Weights of a small GPT-style language model, trained from scratch on English Wikipedia: width 256, 2 heads of 128.
Each number is 128 + 32 x the weight over its row's rms, rounded and kept within 0 to 255. Layers, rows and columns count from 0. Numbers have three digits each. The size before them is the row's rms in percent of the matrix's.

# k: layer 2 attention key, 256x256, rms 0.213, rows 32-78, columns 0-63
# q: layer 2 attention query, 256x256, rms 0.222, rows 33-78, columns 0-63
k32 094:163139099168149082173150069155160149148113149108121081162135125127125087134128197138113119148178125091148151098145098096104065144128098116173144166135148171128185117093123130140117112087145132
q33 096:072066170121097145136140135179132124123096122120100144183188148120107097134097104168098167032120137092155172195089157103174170075117141126089126147091132067112152102144107126141091139082144063
k33 097:129115156171108154138078086145185076082176078127126152139124103112165127124134173164148183137123114111173158079152141162116151086124132168079118129181137149087139133112121135136162182156179155
q34 092:114109138112145101105107091093091133112104105135134128079074142174157152149131149130159101157138151126106142193101071160156072142214095194139124075150113150167132156135098101072139141168116134
k34 095:091183104115172084128104069097095181098141106154103163128118122152085163190128177119178104145149143142104141137169103129106138104132153137131097154163097159105201102187161072090134144156071109
q35 096:130071194082170120121144167110153169097160142074127073089203119112139115146104058100080196139166079134118158130117072132139094113133115120106083095125160114184084155160135087128082092102153081
k35 102:152092171162136167150094108151107170121137191129128112106149108142194139127141120139085123092062095110135098127140117128114146097165106078059147077087131125149103122132107135126090129095144140
q36 097:198113083103117122130142086154141122085099125124137140121141110118161178127091131119109174131121113130100100078084125153142129136091141113125196165078123077051073121139043149089064207089133127
k36 101:108159100123158078186160134078150190066097132098125067111083198167079140142117124146128093126124126115097103146129192100122145132103065103100127076138124095095125104149117135123172142129160127
q37 110:143072153180127108161134195158182123163125166180119102164111115082105138091156150090178176154075109152154091123124108084067147157109160100120142164177174170147112102135072070144110115100090145
k37 132:081112131162143129081095126094151133163054100096081107165161100149217170138113113101090139120101131141149176139145084097106108124127124121154066133177092147133157132122174137102171152182157141
q38 112:080122123121136100159106150159087116136127127115096118163134113133099145176126126116174142123035120108096105153215068158154085155116138150099130082134181084144150096127161161139119138171105106
k38 112:101089130186091176116112106136126140128153132045123075138132114099174159129073162122083106113116125094161112171147155087170110197093113178140169089137151128153117147097127133100145144136064161
q39 105:094127151089163162106093103129141171104152143125143162122123142156136084132084156162097085127133160156133143156106104125075152068138145102143104159079144112144142148158162097111084127129134160
k39 115:088168109064190113123093082156126154131133127153097201171157148136158087154079134114096124137124082169080069206098136130121145172119187168139067129136078076114124104108093103087153126148090146
q40 086:163130112174136121124060127065094133151164104127134150067077143145102151067140123121124113090125178093145132080140060061163132121127114133083133073127126142145100079179158147125103085106123112
k40 093:111119125073120145158071041098172123142138137104116112079152121087143162125187167138134111164121079092120106091133072085123204181133123142163095141138169156162084179107135119085166072097106104
q41 102:150128151150048102182168175141109112081112092102140136206105145092147121112104107123119145134158135143161103113137141162106188139131106140116092208137129132183110094112088220164148101140183137
k41 107:168083121138141064080106164055095138128063140145186152131145155154069118191143129114117075131123121113116143133122159155195119129095165118077152079192091181118103150157081135154133168128092146
q42 104:150143135129146097177124102113130096192144114216174152179090084100119145060110150150227123138127119123076136120099140124165149120119111173132108169143127176143141085109117069123119168082134149
k42 107:086105113063083121174096161079172192082112166130086188134129079045098116151092174117095073133150150109155122135129124110077078123093145101189181136130188207095161138119119097077180154083123157
q43 090:185134163098127153089168194104127108093092159140116128139164138139167169107168107122160161110163081104170139157170166154140149136161111154076159133162044110136104086145127052163124102149148067
k43 102:127179128121173134071097170156085162111159116098146082158114111165155132176147144131119139153041113093108096170129124137125118124162162140154108092069090135072173121103136179085159117116143082
q44 093:140083176204157089094084140079146147186086139152099129146116164160149031088132136108130107118094106086096178113113104163101110220126117090134121155114159120112114047138125115180127131163155154
k44 097:123111118154142114099135059108129123153116127139097127118106091131108114085115138103113157102080127129150179064135098090123150162086094125138103229126113122143160161109104121140100176101132108
q45 118:144142069123205063165118171148074132108124166138118182164171065138155190164158116125095101144076092110183126114121137105141119160179136124141157165164124157104165127116085176094105147092116094
k45 125:109079091137100143119157129130135146112066195104149150174153121119096200138067140085150084134091127114136091116074186095131136122081117146122189157119050124157110117093135129157147123092117061
q46 104:123147197045154075147093118099144062150105140159137106112104138087076166139051149143151121110109122184101088147074158088109148156144104208204167106103104128109116159181039082130149115094177151
k46 104:121085125074118123124128151148086246167164160126141147125143100116135140076096131154121137208131133129065110095130121095193105137113099176159189139150163103155175126103139137122127111228109074
q47 097:113160130112126077157108143156128122115131185124133128104121146192121042120121161129105139198175077160185120111147120108138098109124117106143190137157135196132101188118145116062195088165100120
k47 096:128153133123105130114103113106142079145124118118168146155134117040131151148133109152143082139112146149083176110153131148137146132149107129143093135137125119120137064129135087163166123130103102
q48 098:112095033143055102085171120170119103083107153143096136114122099093117140170157169139101153119113162147093129143167153113125172133141106146138130143134085153097169155192149250111142143156098122
k48 108:159102194122125086126110133102119105170049198154184106125133141105166133158152088113112134115158151195133133149155086117095127110140133196135177140128094186128110097142144143087078115112123124
q49 088:039138071120140082110101115148085102163181128131106149120153145118173117122124164102112141150196108079142133125133124138198121094097125123126092136153143078125135168157085133129188105070073126
k49 090:193161146179152132213115140091127131169132143107143082058071074108123152106112092126156100159173121114130127129094130146119136177145108098166126149097062149167126081093131114129138129135124099
q50 114:123114127117102146121152088072099124119140161131086129102151152156074097146135176166132083153163100163139095153178158145106126037154106124117090148140077150098102167118092143199089097086112101
k50 121:145097140137094116144114119154218118098081094081165197146108141136142118125104136097112109129128129195121145121152143179120106159101166147086122111115186144130195124123064093124145094165139134
q51 099:108109129150155109117143126123144120140092140128088140129124093101117122123101135135083125106085086112103171092127119093136154145183110101170115116141133090144160102121125076173159080202102096
k51 095:100115128130129180081086158160119161072138140082118143111110069158070160082151137117135167053146124153180132157150178129174108143117156094148154157122163137137146129086157175108122154086068116
q52 106:082222153124108101158118157149125140098107056096107164157103151127121131153124129091109132077136115124086135164141115147111128131142141156139126127165108117091127121137154134099129148167124132
k52 121:122135102126140118209131125145158124137140098216153166166115072164159173088133121171134130221151077142083082156158073100109075114189147126118165101148037121134160166117140096087164089131088147
q53 109:092178050144104179221096120133139086100151169123098159117157123129137175099132182173098129093171111136135122136093202144099171109101109090139184167127154166166122116143148116166124123140158130
k53 118:134091132099092124083103143144152105140141112195111071121100170172114129084091076161132116080141149133088172061135097132180109107142088090144183139124123122164117110109117124154076104164161150
q54 099:120116166153140107158176111101124147139127160138155131164156168164170099148065150109121074163034153125164116114135131144090100059140121096144105169201119120172161145154102131139127143101131188
k54 099:118135139095150119109138122123136153167118079172154086164166089126163154131170144140149088109139143197120120172135175172115090106081135201132097124117141117100098112148097074180125141055138142
q55 102:114113067093142105066094113103135123222086152162141052133168138068152192151101139174108129061101112140105143093104128101106064162145128127112117127164135155155108107109124101107117179150125137
k55 103:120168180126153141111123119066112119096168134104119107119126140126145140139087104142135171129123174071121130172145103191183141128128175180106119097177102130121114169145107116071075118152146081
q56 107:094059153100158155122141080134161124164134138162092112144155114049112148127112176102179097129148141135148100133188086112112165122145078072120082117126194111068148115131103147090126064132104186
k56 106:133193143169105089121103119202154169091125108128141145140134128118140100068135112164083191132109103098106138103129176120086134137130177133114142131088148144179111100089145135156107112121133102
q57 105:132174148118044124129185098141177145155172127165047132134161088105171093106159113170132109152189130151171073126136081140114114100121089135208132172151156143120139164163125142181207145162200115
k57 114:190145099139082078098148182134188193080155157111140118119129154112095151176136136211127104165130081177149075093134183162145110137068154085109095167157118107124185158120137093091081183126126161
q58 103:098081085085062153169108155111128105090150089131127132141161132105178109163165114115106098098140112163119199104178144147092112037122152194123128113132065125111094138125128094071103187176122148
k58 113:123208129059129138091187109121147132091104067108125142104105161166189159195110084084149138186140113157147096096106138125069127087141128166138101163124200112114150127173141121164148122129105060
q59 114:092090134163150073125128080136091118122148101134114066129074091069136095132131114205099182114146123031160105127099132113148111164153163140072133120107125154111141127111129146165127132156102136
k59 111:106159109175143149074103157139131113144179104060115144114129146133126092142181106151094170135081101139073047154150139155134104116141170145114108118103132204130095156058135118168095118115156112
q60 097:131204114185113168163094170121178119108159187113111031103082105110128124118156134093098170113171186106132104110157138099143134086105174113094137053120156128065098120118134127132135080043163112
k60 115:107090129110138098117156130168113090120144161203124100124069123090154089170104121152107188124139206102158110111169107112179097146075091102135143152136154093166154159107116134133077184173110142
q61 104:135139140144172140095114114091087137167154134131143147124103124178076127158124115108139122138149141160120154157087119132116135112127118094143144203055096060117155180118126139129148059141105137
k61 118:157123149175121147131130114168136169182136081114134126091139139115089176086144144130116135164126156103162164119133112155144140119094077116126099124111158096085092124108082120070103153128074156
q62 092:068146117100094107106084089149119144146141126091138126151111159083173138102061141114097113096122158131088071083125104163160163155159077107153083058107069098112125125136097110151149184138103126
k62 095:147134058082128114026117149129124096157093140149086151110170162116101148121177184105163084155143154099134066183102147139167147113143144100147125118119125101119212171134125095101150135137057142
q63 085:167109108079146124127173167124145101129148143109132132176159076052138118154153135172079094117128117173106156078156195192144135145127104114125139048130105145158151074185102103190146100099205142
k63 094:139146156067160129164093122067157148129133077139123114166129198147100115155184097121200073114121114158088119122135076121159134090128156168112110076140155075154148165148148117098137186093154160
q64 109:111110122125125108113157091124219152100146127141103180182132136199141125165198115131098080106126073129135031132124160136099111113173182169101089112102115126162105108076133110139125123151122154
k64 112:132200068146109143101124173118128074135199117153145101137132043139149157104095154139076136108128172088135165143148136093161134133123057096133118112130137173153151140141105104103133098152146136
q65 097:119119150094120134085132153155184118153132126169114151151113088175107098152104143155162159140140068130152168169117077110123152141177137105093132150125115117137147071109168130203165131131136113
k65 107:162131157119108077129115082080148087147083106165141145144102153110117162061119098139158058116134113077087121148103059080152072118106086120114120120139172079095160126125133086154152169166102133
q66 101:154166121093136129168113142101108118144153192143146159102139115062127067110131126200105143089130146117157149153112129113146103190120144049083135167147141160148129102093174134193157122131143113
k66 098:123132121062117071131121074111194129159110123078131151165130185163165100156124099115127105144144113145088136162068135126113134109135096168161124206148152122096159128146148155129197124052128111
q67 097:089137136132118051130133119102108137174158109179125080113133082198125165062047122152119094131104149102155124119193161158139128138095108166163181099099157131153154073131158161180123122151158140
k67 110:135095171159061117156145126063143053114134099154118141102103059153161128141096135158139153157221134089100144135130051153087116135096140085147135103137144105096132196092110151134142127187090170
q68 094:091092125177153118111112137084088132161146158116104122116129060122194082106067147167108112156133118177064152136187140123122113125120149115078078179185171151105027096109187111171172092151133118
k68 100:120115161187093182124133184142103134150152147153114143115115136120156121117110145159148171146112185115164122142138118107064097164121037120125135089139156155104127115084145142120096148140167084
q69 102:132128102098130063096121098127161112087084105186101163129146085102114157136123070106144089125120112200171188112125098180158163091107064089167114138093085123155143131150095120164147156049126142
k69 095:138063046095182122115084122163073185114103123147119118100154109140084127110127048085079092163156135160137101151112106144084199178113204116132132135090141100187088154126185121132121159123165164
q70 103:181141122115076156095131106050159152141117141158082108157167150115070136108128167088172114155104110170051159166148127132111107078101086120089173129126122146084129117096146132118095149198106102
k70 119:113171135106122126112101128122115179076113138120103172165138189162156113141127118154144097190092129160118046135119228157123168097125091130053123137148122085109107086140164149153172179050039133
q71 092:118234121165103121122116112171111185102084094097163176140170175089120162232071121177106129108153120088117117132140135173144119194103132125159098161105114124160146097124115133130125123095169131
k71 101:130068141093144154161121126101099116091107116100130124136082173165172093138146191164147115150059076139105108139108143107161147176061141068102106141162118143080077139157178181072145194131112151
q72 110:071143191148202137120116118163171082180137139172131120101149099111120063119123153101145116104138113115090126135133129073125109131144174108144120120134087133102120080111051132068148077160056141
k72 111:091090192111150098126085133110119111127142135180155143119116108130102142070087144146149134117127176148138152119155087094093149084109126161128173122191095060126133117174101126108153125089156099
q73 104:171101161137104137039181115133161130107108075134176160098145122189151147125126085117137117154113107135156118117158159157130081172161145142082078059100139066128103114095097097143152121161047110
k73 099:179105101153131131067144159192069079099157133045116152146133084155111115135120181091142145114115115128184085087134155127108122161087149163171127155131127150145124148154191191129134141100112158
q74 105:087164121122135136140078092114114106170155123135115159090164054121123134122155093114144109135155175130137089139144133131183154143074133139084085122160171082098153108152151192122139132107119162
k74 097:174178104154102069121122139084211066149109137156125130136138088169107153135157123102107124148130119129123139106147122141120152176137104116152116160221151123086175162149137132093104099156165159
q75 103:139119139095154084170151131113138129098140130111099116072165147199113112125138132167112107171154126160095118147091129108092122167121117084094127127145133117112151148106152137150081095127139188
k75 109:110149130095138156185135133089079120105190084126150155033130121171136196108084120121095118142114106130183117106137090105095153118087093162176203128140116138090129170136090174142089133158169096
q76 144:109090086154156107109164121164155103146188130117118058087091071177090200073136129171115162102151173095127117153128132106131113146110102117163159147132128160088118125175114121130185115097118108
k76 136:179156045080150101156129148118161117063134118224151098151068146100090076104067109096112115121140089142123164111116188127092080156126134139201145144113134141172166137117111150109157135079099101
q77 104:185094112083150164115142153236181125107109119088133064152160142099138175093162106117083156110143100171122157159101139158161174084153120137147148117111076126106124142135078113109141048123125050
k77 105:088149144171123121114131105114047173152137156098163162115171124118138085114220122079137165101168099096114126161113092101164149133085138107110189136104108106163089078143174121114130178124133076
q78 088:158142131110134111087106108111112169144087071156150102120138137176152170091123109111128117172141141150116107090114115158148144099176138167155120116156124133120148129140142139114075144112165108
k78 102:126142123088123213185105205128096122194133159141152151185136160081173140125114116137109049177120163139080089100109191145095146147125094096151135133117136114129121151154096156100144141074135113